Each number is 500 + 25 x the weight over its row's rms, rounded and kept within 0 to 999. Layers, rows and columns count from 0. Numbers have three digits each. The size before them is the row's rms in percent of the matrix's.

# gate: layer 5 MLP gate, 1024x256, rms 0.12, rows 163-229, columns 0-63
# up: layer 5 MLP up, 1024x256, rms 0.125, rows 163-229, columns 0-63
# down: layer 5 MLP down (transposed), 1024x256, rms 0.119, rows 163-228, columns 0-63
gate163 092:496539534472496521496485524489511445490516440480501519453487505483516516511478512488471520478503470483502510538489512528501489505424502468510455482491498503447496487522515474488511507492445529
up163 092:484526496454513482499475476489458496518437486485469485510540515515512551491524482460484492506484525528526514457526527498478494490510491491513524460523515465501510513533495546467451482479501504
down163 096:480495491482510528487508521504550494500486464487541524505476493526489501503484508500516488456499506492506537542499502528523521502521496552527496512507573534457516478480462452499485490502481431
gate164 101:524486503441476487479493498483468461546516493483469494477459489523517507539520538499478458516529473479543495557496506527479470485488467471485450468477495494516451485530508509519466465568520531
up164 091:481507495453502496522455504470477484517486511452483536488525539546494532488473500534510504500544436516495525498490513510487520500503497446482477501458496523508496500552445511513491485488471489
down164 083:417518489515515460488475523511477491533471480525525511508519495472483500505481523527509538527520520512497450487482499482457484503479532443519511513485482516554518507483499503485523496503486552
gate165 108:504486510513472483501486549478498460582518477477491501465450507508508485525483535495520560498477491533484502462459515483481501485521481527501484503501512542493496503515486578486473457531506492
up165 105:491495474541498506476477495529466475547509508472505521537515461487512512456486536533494481481507501551499478490534529451506524525487529484477502484436530447496534503501503475514457491476477518
down165 104:490515502495524514457438499502511502489465520491547516518485490481484538488500509502473507511493510488505506520510442505495497526496475430512521478493498497506490497472455487511461497482484493
gate166 099:456541565462540533490470471521484522529505489521475536526561511518472514505480490523495462518522523491486560458516461449483469476500542517451508500481562464524516501467510517463530532546480551
up166 097:501503480459508517550485506488477539481534482516521494451504492476536502463486484545494527508520452448483495540505509511504521518492531486477546493549481502483460470492535498525487490476513539
down166 101:518503518545530537545483472499519469512497478523456526500514505506459517460472474513543527503518501520528542487511567484499528443528500480534531498494447510467547486503490480491494509505498482
gate167 099:476531459527506470498501520519506461476528465464434518465531469518477486488500494565477519527519489476485491476471535492503504472510500537537509502512533474494488398506490487509487495497466534
up167 104:497538478486549492513467491505543550503528458516451507509470507489470521524495496504530492524567530470525444471485516519508488512483527482516537512508506503522529470531501505498550549476525515
down167 098:511488533464475467490497485512481547543523454497507490538503527492498509474479501492474536440483493496502517469481496524496513486493526481485550490494474473549488427520512527498506496503528505
gate168 100:509521537502495486429523469517527505521553461532461453475508509503533544510488488500487515519512478491518511482469518492482500470531499523496483535511486532530498506551521496474523502518473499
up168 101:499442506547503513508535463516498512502467511475511513522491559537523512499518530524470469518493515528501490511484483505498458542459504542476487483489518495510480507490448507535512486465472493
down168 099:479493507529525514475520483491500543518502555513494505503526487517457466511493501481526474456512512503504510486514458549516506495480495499534525513506526522496550504528496517477493531407508512
gate169 092:505475528516504511459489500518493499491489480524499479520456528494498533480551450497485509498525511501519548534490506509551502459468494488482479452532503472511492463536493492532502471513491542
up169 093:522507464481473476516534500491463496528490511493503489468499464445503518515526530484489558509467447547502508498513474489530495471479421543497515519518495476506501532512495470513507494499502465
down169 094:468506539512466461467501447505506451462500464470481497464490509530509500515480486512491514490477436476512494535533509480513486539521492470537459490506543526475493503478533537500520489454474481
gate170 113:487507496482503520486428460506446483509532496464513500477502507502511436531502564542536506503515503504489500532496445518456483505515515470503502495509514517476504537519491465528492460516502498
up170 107:473494474519488510480578502514525513505462475505504489542496513510477512469505450487509506487493524433523510456508520442524520565507511522498500507483523480531501452459512503509499514474493501
down170 080:488500502518498507503491526495497506451520520499504490523490499495511492488479532516510479541537517512478498496482495456508494490514524484506485530501525504502504518463477443529478479539499486
gate171 106:439499496486537511488478502514518505502456534512505482476534499533494556519480467491491498485564513493494555521543491467480533551478530485541504532510555538482561522523496512474498509520515468
up171 110:492509470520465450495533480521517494532512446466502577513483477475475473531490520482545502468531506474509469522470502546521541513497506539548486484515534537479511548523488501537477496535482519
down171 109:469510458478519501528483553521466505478479502460515507513545526491494494527519486497485512467505526538465473470523454457474495522478499539537540513477477520487543482533492477493513486511502428
gate172 094:488502486485485471474441489500517532428511523502557500510496507495523473470481522489454521518484517456513488529465457523482457495512515498522547468507500529483523507535482492493517511553525508
up172 097:581511535487538485490482517486492546534457510504444498494503505473479502483484461517492453501514481504484517491549494510496532478499430525518486504481487507537475493495531488528465479489508490
down172 098:552485523498554492495517501530510555512495488499481501515480501532452480569493504538512501501563477489552502494516530492510455476529511431503517493524475478535484502497453531491519469489517552
gate173 091:537517473496539531498521495525527483535483482485470523473478469496492501505477521468540502524513476517480501475478504538544470454532511439504482475496515497524471518554531487507492504534518474
up173 098:501479518509477499518495523523532424573516481479491482460519501527506470494499492471481485499485523481513487481476531488525486512488484493536500489478471523475519489497494491518508481509480514
down173 088:505540520487500507552501537490458534494482558500512483464498477516514500500521457538489483502438530510520521507531502465435503497511489521466537483470523532492494465509521496492507505479505475
gate174 092:495519570495438494513507504481499464507457487498466476464484495523492533495540547526520524527501504530500496504515504513488500477508519474511498530483503493507480471514522506509497498498515513
up174 099:459500507468498487483515494487512486539486484468507504522513531522511517500473488458483509560528523453489484486512514502536484485530509504472516484512536523493512465474460484477478530495504474
down174 108:537513521509460476514500523474505494536508545480513460494526567544537527449473484496511508532560449493483510451487527426486461464527503467527482509478535519486508480523483492505471496486488473
gate175 102:497506522498500487498491498526476444463480517515492520516503484579465501447490529490509448549483505504509491474497532491482521505503521473510494531491544492479468461474484498506501487537481494
up175 099:478498483456463448501512524493449503502447485483501499460486458557501502502532471528475454510524495457514500474437491533532480500484504494525479523489482491510472516501484484460497500481487526
down175 102:504475540465481479499513492519508470481483522523527502489471498533480463479490494490487475510518515490490447485499506488491536493491504476478493532503494448513470487557518480503506511487466485
gate176 096:497491526541499508504493481558464490482526524497505491500543479506554443482494500484519516502506519499454482516577457501500510518487533499501475485478542503497478503478504528497506507518506485
up176 097:495526448480518485453503509520497505502485458540473518469498515485515464512490530485524492492500484515464505461502483507470468494495492528483491514465525467501527477483486483560499496449536497
down176 100:482441491513484542477576489487525510480451497497495496486487529492480483503515480473479509483489494505479518511460457564504530492495517523457511505469471488507481548472463554544462502470478478
gate177 102:527500472435514479542510482515531506509497488501488463492489458544509485503491504487464583484504484547512490460482499520458511497532517531523487531519449463521501482486518503499481490539506487
up177 099:465477459535512549477490519450484433481472504489545525540501488504497496481498521482519485480511471488496511523488444508488502482490493501447498501521552508537502488492485464541528500510555491
down177 103:472508503488503502566526478515492479512521536462555491473522499498492504493519485547524515521553494489465502520546504527527488551510507459517486504492490502504489465508527504491526497516526470
gate178 101:520463530488483550519486539528500507510505531515490496467490462442532493482491486506523521501532464479460475505487458486514503534478504515532497439479446509466520500519535550514542493475471538
up178 098:464476520524488451552509472537505467452493491515545532557495531464537506514528537519501516458519535538539536510541553510472503495526510483493498518462511523494467479521492541515512466532526456
down178 099:498501508451494499540495457537522502504495536537502456520525495493520507489500480519493463521453482457480480526507520482520523476478530520498479495466528509494467496532496511504506515480508503
gate179 096:513528498509463531531494498554505490499527513519536511477502484549487509474507502467532534517523492492483451489528533466487512502519471473499483504540483496507470495519546480534511520495509542
up179 100:494526500567498555503506508490464488496501504495505510518507483506463506479514538503470501476568464527461458507523470511466471486472463493518443514457467548538486489550470515501532513500475501
down179 103:532499478507455489495520464498496486516497530500511527495507534460456545523522471480529536532489494514506532496487537478499478500484493488512494536458511419498516505508506439517501481525480501
gate180 098:498488499476465496458525477475526534507492519500484471518542485530493466512497504504524493501539540479526497478499512512429481496536473531474467518478509501500465427478491495462496532539545527
up180 097:561508463442490463514521531509511525456512524487528494517495473477437462523490478498489502496539498451497506505473483489495505476543484516445487486471510512547467483492519509487475498521537541
down180 099:470488519502459475518539483488507493479544495487532513579550537502489488530481511483526494469511481492491512477485511479447501475534490508496531542506552547469471516550547538539461519513528509
gate181 102:507524518494491503458493502538478485532459506495507506493496496523550491535496569526496516489513472529544491464466531451503522465498517508500485479506527505474503509505473504521511527471523505
up181 100:498480481483534512507500519509543516457477508538499460488488514492480491477510442482542548481517525472506533503497469554536526533481459456503488515486504512503507450498477523485471480523507477
down181 100:493486452511505486513508507488482515459483510510534515525501496523520506527476453485497502515477505506503496513539457494531528491528510477496458479510493488497487477520483518486441515479486534
gate182 101:486508528511493516510484500474507511547509499509494445484480531486497473481518477484527533536518526530457435506509483472519486442516527511491463516471481477515533477478516553492487465539493557
up182 101:498504497526499534498492482484528508531493533492474495524464469495498457543496483502496456523467540526524509481462495500524482519501529531486536455471467496483523509540497531518498451479515482
down182 110:493500501509488520462475485464531510529500511493460468509476488513499506509497511526474468507538536507505498514524494524532506519528478470491456506488520497537438496529521509466507534526467542
gate183 098:548493521514474494483467534547500462517464502471522502477475485476512531506475487502481489502505466429564525478478488478490497525496562496480486510514494488498520520503516432479489499492486469
up183 100:536480489507504494519469513511483489513448549490486489502500464497481477498495485468478498480505482476554489482501520475510462499512523529510460522514567479515488537553533470484517491505483493
down183 099:492501527492518481522466502484544497528505558482466506541529499522495484509500513510484501488495525500522504515518517494510476539523453503495523487493515494504453495534502477567475501506487512
gate184 095:538472465450434474513452468490515466497516501500526505526527546481511487482518494541471473501497532467530470469514536514492495549495576516491509492499458477463484498498474510491506490506515513
up184 096:559520484511511424559574490536502546529526499480508470527519489524515509496485500490518540494482506559484499505500448463434536520509533498494487476523528524526494489492541517479486529528517491
down184 100:479479521493507434525510480499462512510505512521509475469505493514511507486483521497510524470484477496495513450471468522495493513489528536504500495495511525485489481515482542503470503521437520
gate185 086:501465500511466526480543485469549452510511525504506481468515468515486492493487473550469539483507515499477497510472498479513485499521490509481501488473537480478479492492512524495495485533554470
up185 095:548518526530495432501456513501462512493484471461494528530472552473541457469505509502474454462507469524535523490470462529482501503482537470497508510508506500483532531541507539502528511476493488
down185 093:517483532485476470507477500503505510478503497492506482508505539503494480522505520519492517543482569524478520458517469462499494479467540510429491484518474495473540539461494487451543484535520529
gate186 105:535464520512524537490477520475467507510484497491499500455488523548508534486500452475462536527494499490493486557470490502478496505518526507531478518476521515487483512513484516522534492462481515
up186 099:455540509486477506509546469500496497518475514488526511509529491472529512524516529464546470458445513482557495480515509462498522511501530517470484528503510524478464494499514500504454537483526505
down186 096:520505524442563507502492478455499535499479546525476511465492492509509548480522512512501497494484489488523517478525512544514500485467470521530543456512532480514548494508490498486476489450538543
gate187 105:477501505511493517511497500512511489486516519488476493560477511502482529500480487488510523491503476455476499504520532476430500499530465492509471515476520515502476517505497497517430487514480482
up187 102:492471515513535515517519510517523512535480521483502484509495508528481512471498489493532491496520528523497532510533459565560461499476479515494560485493486467516483496508485506478493495460545508
down187 099:495494497508538487474516508493504546477503471487529585530522459510504485506500509507518498518500504512480515522552506485498514517499455486517557522538481476492505518518535459527472493483469509
gate188 095:484402529470495536496524560509478553522499514512490458539526507513514541507523506513461508482526503503531498532510447511471500475514502478503492460483504476499517471522488454504507433523545524
up188 105:512504450495506532520523443475526551545475503492520471496495508541486513500469452542473499497555496515530539531457473511513481534536514499493493508515490490514466485522486477493443472492524548
down188 112:455540500488498521526502494471509515498511510484522518487500489539472488532512496517505465483483509502497514519535481519526465453525506487529493489543444500516513482518546493494455516551513515
gate189 105:528464507490517450489480475479533478516516513536505530521442490490494488489450492448475481469515514465498501501475556501500474503492499486497512525478509501517505516474493474501456480526464549
up189 099:532486509492493510478542531529552503495508456505485510518499441485522483470507478505510503455490499509457542454470525470516466499475476497466514489521477461524475465501454460462528527495525505
down189 102:556456532499506467497490509496534477515490504489481480518483504480494505523496489476482524502475497508489475451481482515506490485492494524519481489473510488530489492517488505523500514491495431
gate190 097:460467514510505493507452528487491460502447519491514470495537496522506470483504517494495524448495499480513505515512486493446506449501526521479506519524425487481469535502555484475507541533480527
up190 100:482531513482513500491520474488522490524479524473530496475531520550467494516526488461530503497514552495467481491469468476493481503499506525457482493476533518524488456504458527493444539487483496
down190 103:521539530486479514535516520509520495489522488494536510500469524505501491458525525501537525502533501516506488518468486478512484525537535524497494483491499499518517521539550515529455544557497462
gate191 079:518461484470457532489477514520526492536491542535509508513526504511496524509487524500489430509465502518486487522501486477466449524505522508483496510506497499496510484497460530478511496490485513
up191 077:500492495509535458558499520465495515490472501472504503496454525515473458505513464489515532523488513494522523478523551472515544447518498490517510526504475467516493476474492498513484505537495477
down191 075:519474491525504547504437537544506482487533541505525504494491513472497483513486515457458481477475491515516501506529519406519531502481540494478513500518490493451475534511480498465503465534489487
gate192 103:480479541515506513516492491475467493473515485465494530440492527522577571459478506520483473504521489539460477470502531489514524493512463548475503501477506517513500526497499506535475494501497507
up192 107:523548494512451519487519475519491453513507500507462472530517452512492471489532480506476532488497464485505481503489522503436484503468509455519445548519475535519495505492503515518530503510492523
down192 100:521509515476491553552494510459444453469507512492515517477518456515496488533549453513530449511516522511514514461502569475481501510540489501511508545513506526526471533513449496504519494498568506
gate193 099:540518490477494513527490480444521481522452509506529498534529538502557508549517458473524508479481460554496518504538479469475532519469504519529479479516501512489470496519494464463509529494523497
up193 095:481513504468509497452496461508572494490486510509501479464558515496509538508477489495494499521450499509501462493527491520462474540536509478483487477470484552473506510447483508455490539462536543
down193 101:529465534473526494527484473479478535517481530493497487520527535510486516498530452500565518488449493483487487506516478468507533513456492504549464491497495497490499514540540501469455478512518514
gate194 100:510492494490502531470484465526523508437538526524522472504500498486572503511500524523495514528480470509491481456509457502467552513538498501497505492511520479495538489508479519497551499508523537
up194 097:520504459467479521461540464476474497492504493529502491459519464517495501530487526472544506533515533501480544482495493456459491536504457573494535463468520486501441479443507487473507523490535475
down194 104:521493535509484480516496504528495500489505489515493547540534512475482525519532470465521464518482499465485524450504514440495510525520487496492506523540538544425510518524543489500439509487511499
gate195 096:512486482551509545464503484462518464458495495482514509460479543543469506485501519502479496514514502505487527493491445469467497497510416495504514499505490487539532524474488498521493492531518473
up195 091:433537522520513497524511557498507492490527481518502453501567485508519495492517487473488520519474479465499508473526499492538522501489532472511460478474506491531556512498501463422491476482508477
down195 100:485516526493532473494478563503482524530477550521499497449477484494513528501492506458453465484495504481460526552481503487531473493505490506475480527502499512522486511459491480453517482473521502
gate196 101:479530501513478465478478482470514480526508490519510523519516503524512457498510476521451475541520498576480494525508537493508492503523542503511502521460511518524461508482491494490465520484535522
up196 095:529489539456500470481528462460540505490522483547493449490474488553516499485507526488512491514467491492528477482512518503470499493521526484505497513496496514495497463488478521479484515519485505
down196 095:521524525516509479487492502504508478504505514500541509515488515539511500496487546531481466496486498514460509464514458491510444497505497522506525498488514487481479540520447489540484477527567495
gate197 092:543540524510488530498515516528512483465498491461494532531519484493494521538473525513535506562489479529529477498449525490506538478462499520491489505520498528501443509514506455470480534493494506
up197 088:495495481494490520513536532532520519509464544528503498546487506444528509497528492484489499512520546482492458453522532485537520444488537551483504512526505469528481520449489488468548506506458515
down197 087:511543483519529520493526489490471468452516468504503551466473474495504539439526512488512482492508491464515523459499528497511457489519479529514483515526526498524454512467515516475469454506525494
gate198 083:489471537478500489525491447448518524537491472499524473470471513453471504482492495469458495524463467519505489536511512516482500468474517544450522500521474509499516525502518502519450503499536475
up198 094:488496530502528535482478461517466518521510491494500497518511465481479487491494520535465536502507517490497508529521518514489506529476525488476476475468487541501528471511481535505463497512490489
down198 074:509471511469508470439541441507522502494455501495481497520481485504471491520501507533551526500539476502513487501506561551555500495491489495518514505542508515478474458513467531494483496508494496
gate199 089:513527507515494527519492487445464500457546495523486491474565461498526523510519533460460496497498495484494472499473482460495481489491489463489499531467498492493514534475525489494481547503474434
up199 094:496495524513535526528482467535507504489526520505482473492509497497489504497488453516479446488474506521509494512477500518481462520535468517501485454516464506506551500527508472496465492485456510
down199 095:505546466476502482432493526513475501473492507500510488529465508521474482494490495505500526513524504496510481489494523497511497523487497473497471521484517507456456494467520478495536492517505472
gate200 099:503555536472449521498467537497507483495481533470477499504505479540492482542473492514506523469488471500495494491495520465510515503509530521498523517494519527519481522492501474515502472534512520
up200 101:523452490548511454512536528545482493480536510468471473501494500506503484498504540477443533481535512511543460495474481509431497501491493532508460486502420453519439507537487519529483495501451502
down200 099:447520498534512450541495510493490542510503477522484486499537494505500510520485504481513514494526539496507476499468521501504491489481463526492510519461478467480492523520485536464489489514421531
gate201 100:467551523474443534528508493454474528519523526503536503500517469491489474540475457498526481492525486502497507501525473492487532514491506496486526454506487553486506496512515458519500554538514513
up201 092:482560497495512534492514499533495520515482499504514481517491486497470485445508533503487499484465504478465510475486549478534481501493488516511554496531468487504483473468521496481501487525524476
down201 105:470471514504503513512518507500459518511489512522492501521533490500453500522483461528476506501493479515507496513560460477496517541488504512484470476511490483475516505463518496503530532476432523
gate202 092:467524441451532525481498497467528491509481498481489527487513496482452520512508493519475519485515506509490484554472507487515534523490507457471501497530479516543523504512474495522530464516472496
up202 091:504490484517495515499508501523492514524495512553532473470533485506528499507514497486503537505523515455494499473517466454548519420485520494499495532571518453450504533511473487484500520490510506
down202 089:496452436486495514545477543479534477495499505526450465512489516513489489545471492503534479457503517551550492486521494555507501519489478491517477490469481517494491502475508510504477514529529509
gate203 094:529486471518513545482501518495516566499493512506499530521512477477467530519482517512505513499526535499491498451532481504507486553493499484501491492458533529579486532570504489489491521514516511
up203 097:529507530469484494488424499493508498496534506462496502499543510535506481509547467475504527545484474516480521496506479483492476503466484486536509460510501535487499459438509539492480539488485514
down203 089:537469509499502521489516486508475510480494451462486502500505503497487489471478499509499487473469518497529516482515504501529502525471542509475519498488448532544481527460453534500543459480492508
gate204 102:551499570475494522511500525507514463484501516514510459502465540511466515522529512485530496499464533541486503504496532491497463476520538512468517541547521477484486530466524518561495486512485525
up204 103:525479469477491492512476490448473502494498565505439443495474521503485538513495524473519492491490489505459477516477514469490461506502492532503508509533525511521532515514514549499472518518541500
down204 109:549524494517500492519496452451480497493464551477509470538455488493483521504482507477488507545510470489486521468448491487451486537512531528487484504526494482577516468500560498479524516517478482
gate205 115:478481497459515493546514466505494512500508504547526506494491479537490510528508515480510503545516438469494479532474493463528510523500521502458476486440482527519488513470457525498503485504554504
up205 114:472544486503526498476457520547520473493471527465476494519524532492464516502509477458479506469532491494471465499529532512475477505509498484528518483508507517489517490512523494473490500504520475
down205 113:519477528515485484490501464512522510508520499502551494499454503503507506511487486510514499538486480514530515530456507481517522489478499518442495455465489489500477500483447510500475437461529527
gate206 101:496510515460464532504488474530519458498501472529490490505514528506467488508498531535523537518549482497519472481524547490524524470480539503472481510542495502498499458510519508519503469510509507
up206 103:496516486463457534489490508526508496531506476486514496518522531495483496522491517522523482497517482495485469502496483551470515503481503528500471495498468491481501462496521497523494461500507501
down206 107:540501523488451500482502484506510494544489496487540522467473518461517510521464506489510481484514530497501476501481485494477498487499479438461480479517485538473486508492460508548528503529517496
gate207 120:488508523453445533501476516469511503489500534498507499498510476521497492517441500517493490497549485525498495492510481511455519479493514462506462466507521505514534550535466463507476505508525513
up207 113:504529522495498507516476516481527528451468535507507457440551509532449547503478513546473517514528509497476488483528480511512449523523469512524468509488504453519545473547512445520455461489548514
down207 115:557480526525519478514500510519531522454505480525504477508526563501527529447495491487483504523430465481501507529493502486512527505457472532484517515514489456523486490463505522481499534475432495
gate208 097:510457488469528521507496484525535543485498504531504516500511530525518499471477513527506484506527546492525490480497492514518539485516510507514514496533473511501490491481479498500546506502527491
up208 107:505489535494497474519492491513463500499471475534464521467449532515570501493459512469517489490514534513527500503484488497528513512452484468502514503528512555517456564556445514479531483510539519
down208 105:513514494522541514489467489486489518474518486498526500474507460518497497494527479460523494459495474523497527544529541503514516524470442542482535498492489489512478491498499494501533508527522494
gate209 101:483482510482518490479500482487529494500505504491515546476482500505509487528492475494529510496518496524515469502523517501459475516524453472478498517486494480466454518468497517497510490498515556
up209 098:488485456512492475507489504508440519466477488515509518466522465526507532514518508479528497522503550511483473530471515464499536532457466456525437504506483492459522541529450453508463493502541482
down209 103:506455484484438467512499459507504520510539488489441510503535497474503482490476526487505522504511510499531436534512514521490521450533467474473512474478476476522494499481506502494490515482545493
gate210 100:499434525519493514504519507472493443499494494506469467534501541572511518512502521458521510495479522555480480508489519513470528486506493503493490490524496491494478498471506534504524476547505501
up210 105:528521502502495491467470514538498520478490476523540540513520510462490460487471439529480490546494537473462541501489448453520466513481508503477510525540499503448454502486505490534498492462514525
down210 103:520457519496513521480477533525522545476465491509462518485465476466480484478488477523524550530485520519468510543498506508538489540489541498517515501513494517466493499532484509487465495469536479
gate211 106:507489496479479494502507469514481510500568515510540503502474552552497527499487503470525486483495491505479473514494517495527513474550515497552515536467468514500485489534498491474484422540501502
up211 103:491487483535515507522466534546531477500476531474488492498516480468529515473537510466496483456540494488518492442511497489501508501507520472436539434520490528526462501497516514543475524429510503
down211 106:498474489524472454509499495491492553531525513484515480427515449461548503513473505493534510523480480472546519513503480472520508538541511494515497494498455514478482525511501517522543510477499482
gate212 097:547518495476538491518476492482521482549470519481458536504496474504497481494449510534454510482527486520525519507489455467491498452530496525485467488522490494531462494484511469494472492502498511
up212 103:525550534490516466504526506519494468506502557501494480485503484542506498505497479482506483479522483486513539483518470519512504505528447502493475479489488505466504493485485476509512466515509484
down212 100:528503501492479493522482529480525470532460477518489519519414512555487472473504529517532442507490518545510523518520457571462493483495485523538513452537485498470505498501504463541471543509540481
gate213 098:482542528460464497488488536499533498510488431486469542524512458499515464492482476504525479522490528472515490484472541481515501465471511486495470462489510478479488484530526554526467463530565521
up213 099:513483483514473490457532508550481504478504497530484488505483471511542501547459486514486472511482523459489472462499546503546489484484494456520516498476510522501527486535524510482475492512499547
down213 102:483508504545502501534494498523478509516483477466498489525469477514497453465479480512482528517526518496518493455491473462494499527500477487520501502443479542488531501492473502492474478558475522
gate214 099:500520505452464492495529471502515543508522465518485463516495471498503488466518501480554538501455501467519496511523511503509509516521470509501523558512509498516527462528500497484479516529525474
up214 101:505526478484542479514508503511515567479520493468455489479465518507482497506497486463541506473475552485503459498457505523451489501554497476456447520492537496514527493525521503543520536513503495
down214 104:499500507486493489553490471468514473480465481521528459495501512488522507513488504486526486435490523485502505474501476481491516489514467478470472555488532493470533471532492505470471512445485462
gate215 107:503461506462519544512501482504510467455527515498485502503455516515466517510547508509542494520495497532492512522498460471507500485484512504502472535494460493480514538510490504429554487521476523
up215 111:482494492483516494514512523469517504531526477508507511502473518555482487545492519523497512549494504512519485507476517498488516499522479536518479504481481535511543472498520562466508504529528496
down215 110:492529538508481532529453518477514509543520485475484459548529471472495485536526494497477496517512491500535543513472464506498551481502510486500495515543503494477502522459495475472501451486502508
gate216 096:481499524503504492479494562527553470491487516503516464469515515486509503525515525472508532506485533462507553516437517493509535504520481502533514462511500502497475471440509507503476471532537500
up216 093:483520487509535502569508483524479471457479518469484503516495463504486509526513492480561537483539503481482505485500515502520464492477517504498516472503539446472530537540511485493552549511470534
down216 096:473451500496506466508510520507480533517476514479478554475482482489519508526499512524545470480505495480511479525474527537518506516530492513527506519472509508508507453485517475504500508550491503
gate217 103:476467535503498509499489429505495492522482507527474502556453479531515503507475489535520517458455528484507498511456530503488510465561543487482482519526467506492463505502484499514502506482483466
up217 101:523518489502505524470504499524475487503490511494542527480494488507483491507484536523494484454463459497477516480515507500520513477507449442497457486474506533548515518492512482473508545496484520
down217 101:497525477502527509511488522468489525533477540511545532507467542488522543489488526521526484498527501512523505501534461486493518557462489525485486502476526462540523482500467516506530481544496500
gate218 102:490482515462490493513506500482501547496509491502499496490479550496521521476513523463498484541459486446527459492517511481456517498526469448488492466511517474541489525516524538486506489523461516
up218 098:508495516502502498488498487521458515522523535479480471490491549437516530504549527476521474529491513539494510565471502522486488502498499475523471504544521519497489508469480477508498510476480526
down218 104:473459453507526484544483502493498461493508481486504533513469477494493504473504521441518475510475493514536456532520512527494527551523488527538477569539509505463499498481488509459491495509453491
gate219 093:521492530513442494517518476521499480503521525492486503523519508452520476464493505456527487521510483510518415514564525488499508558533488494517472510466494493449523526527547490512476452472485481
up219 099:477491506477488516484532525455513539527530452443514502498496529483468439539549529475510491523469498504449522475547549503523508525507477501552516529516526483481525510497478515534514442510489516
down219 100:489455507477485489490506485479499510481456446515460486512493492487489492503498484505481494509509515487490488532514513544495491558496501497505482484487487464501464507461500500452488467504528451
gate220 104:502458481523488513452511519508522512521470517477507486493490530489507500523560506510512521488513528482541456467499509473508511538472574531467488563509528516475483488486521530540483523524499478
up220 103:496521489529534479561501482518496517499525483456513510504486520508459470487468496490476488509511484527477546553495449469515531451501509493507510472481508500506452526476497528498489484522474488
down220 103:463466452534528518510517491479523482530488520433471493525531459468484440514473492530495521518486521544456497531475487508507499474471507471528483468493507517526511451515473509498513475476476447
gate221 102:513463492485474491472467501513499494509479464502548494475503516554506503502516484488530552512498454515491482534465489510540528464528538469471487512463543507481512489477456482497505494509459523
up221 102:550492466520509498528538491525496494526480444529534490488451481474514491480527495500511507529479490504479498492487465479519481573527489504517542499505480495491480493549520496488526499487482509
down221 107:488499485480472457484504525463504492474476483488479514492526523509498473533564500484495496498483483517511433556502456513570486531567496459551485492473523452521485477505496514535484495514515483
gate222 107:474546466520486454528498511509538527510527528530507546503497469527530493460510534482479464499497474474543469505477497514540481469512500467499494502568489542524485467492486470478460477530493543
up222 096:516478498538460488501537451485493490510530507483514484501521432508500520465487438462500501487509496506501488537508510458486505505517493546465487469507560522488502497509515526525477484494516523
down222 105:524470488528456533515537503520468474484534524533523531486492501492557539471494523523504509480487483493500495510467489507454498492499449495496507522505481539517518494495463492518493467496471487
gate223 096:485543516518525505476502567481534513496506490470492495532513480498485481524504523480564512490497445477474494470503520479451455465571481506502485520500482479503500503490476526476481495520505462
up223 093:512482516532502540520506483442516481516517508486515539486508478517500464445515476479510515517517495493479469539511527466453435470518453483504509507536487538518545496507504527517469514508477544
down223 094:530453528499452474505508484534521490518522475536519497465503553502505507446439509503469509504514509493514453526533501535527480488493477497490502504496517505531439454476481471487494545488504524
gate224 100:480497495494500496574478513503541498488524505514488519507486469490517533483522500483515486519515549453507472545478477508527527467489477505486544490518519513483517505525504496543512500517471476
up224 099:466517499460481499529516513510512515483498443526492516464519494477544510484540496452535508514509546462485512468507508482521555502438517534465515501496502494547506485511474529515506545503513487
down224 103:480562478476497491491513521482499529514471526531514451479502535464474488491454471501506509530492535527532526467498504473441488475418518495486514490516507468547500507486499509506542530504536462
gate225 100:516474481500486478453467481464517489506495500499492524505508517493483542475508530507557476539509477490524538504519493443476473496500472507486481499462479510452434479471495500516477497481496478
up225 103:479492506513497461465518488536526536507494520490532574480501459483509550480515464488531460494519521507458532512513512488460461492482515539514489485536512502441492496472462472493473483467499492
down225 107:538484497517476512457478472477554491511473527476482486567515471508454475502454474513571520534500476484465503467527497474512453484510479477491511532479487510492480474462491530484486509517444480
gate226 097:489470500483495499503496555486475500524497511452471502472476490539492474526441480504480483531458486516486486508453493541497532494480513465509477518514539505532515505446478522516451506501531524
up226 101:504481454472463461476510499495497491522479491475525505495510517508449515510481494487483483529499513521495483467484521508543469491523424508459487554496470504456522504488491496494499521517503483
down226 102:522487503527480491470458493503503480495485532518475466476483512496492502536541491557529507531521461503505444490506499476490481502528508478477453540509466487495508500488544507541495521506531509
gate227 101:491472513499506517499504520503492488503498491496456491541518519495510485512484509479515476467479495449499558462469418462504502494485480527531499540524506502514519509473493546516454479468522508
up227 093:460532501469511453456483499510520478485533497492495473487493458489487491522517542557499475497541483438492509484483489488514472483459485486456515475511531506540499496498488493480527511473491489
down227 096:525529534509474527510517452560522490544526499512519516474514501466525486501531497518520490509533520493527475537502522513543510494506488503510540470510466483535500470529505507490489501484498480
gate228 108:503534491497471493517489520506511507446531493520484503497505462528531481530489481501469490490515436519498507557478485498468537487496531498478516511483524495518517488468458499532531492478527524
up228 103:431533508493492519480489468516495474550511476461512462465494493492460486482493530506494517457499543466545496473505481456500497508516481477457516511504463492540501519478515541479542515533527478
down228 107:476476523466472513516499472500494500485480544500488494500449531503488512540507482565514520451478511522524486465471510501459494518478542486517490476508454526503485493491459544459489514507550542
gate229 103:487498508470489524510504511485471512458466527542478525505502508518517505510523506473545513500476468518508502496530475483492503485563482494468509469502473517492460504512485484479516473486493491
up229 099:497498462552468539517488516476499495511506521478533573522513492461453493489541515468468542539465488478507559547490502497545501521508489502493513482504516478469472513525494523487519447565510524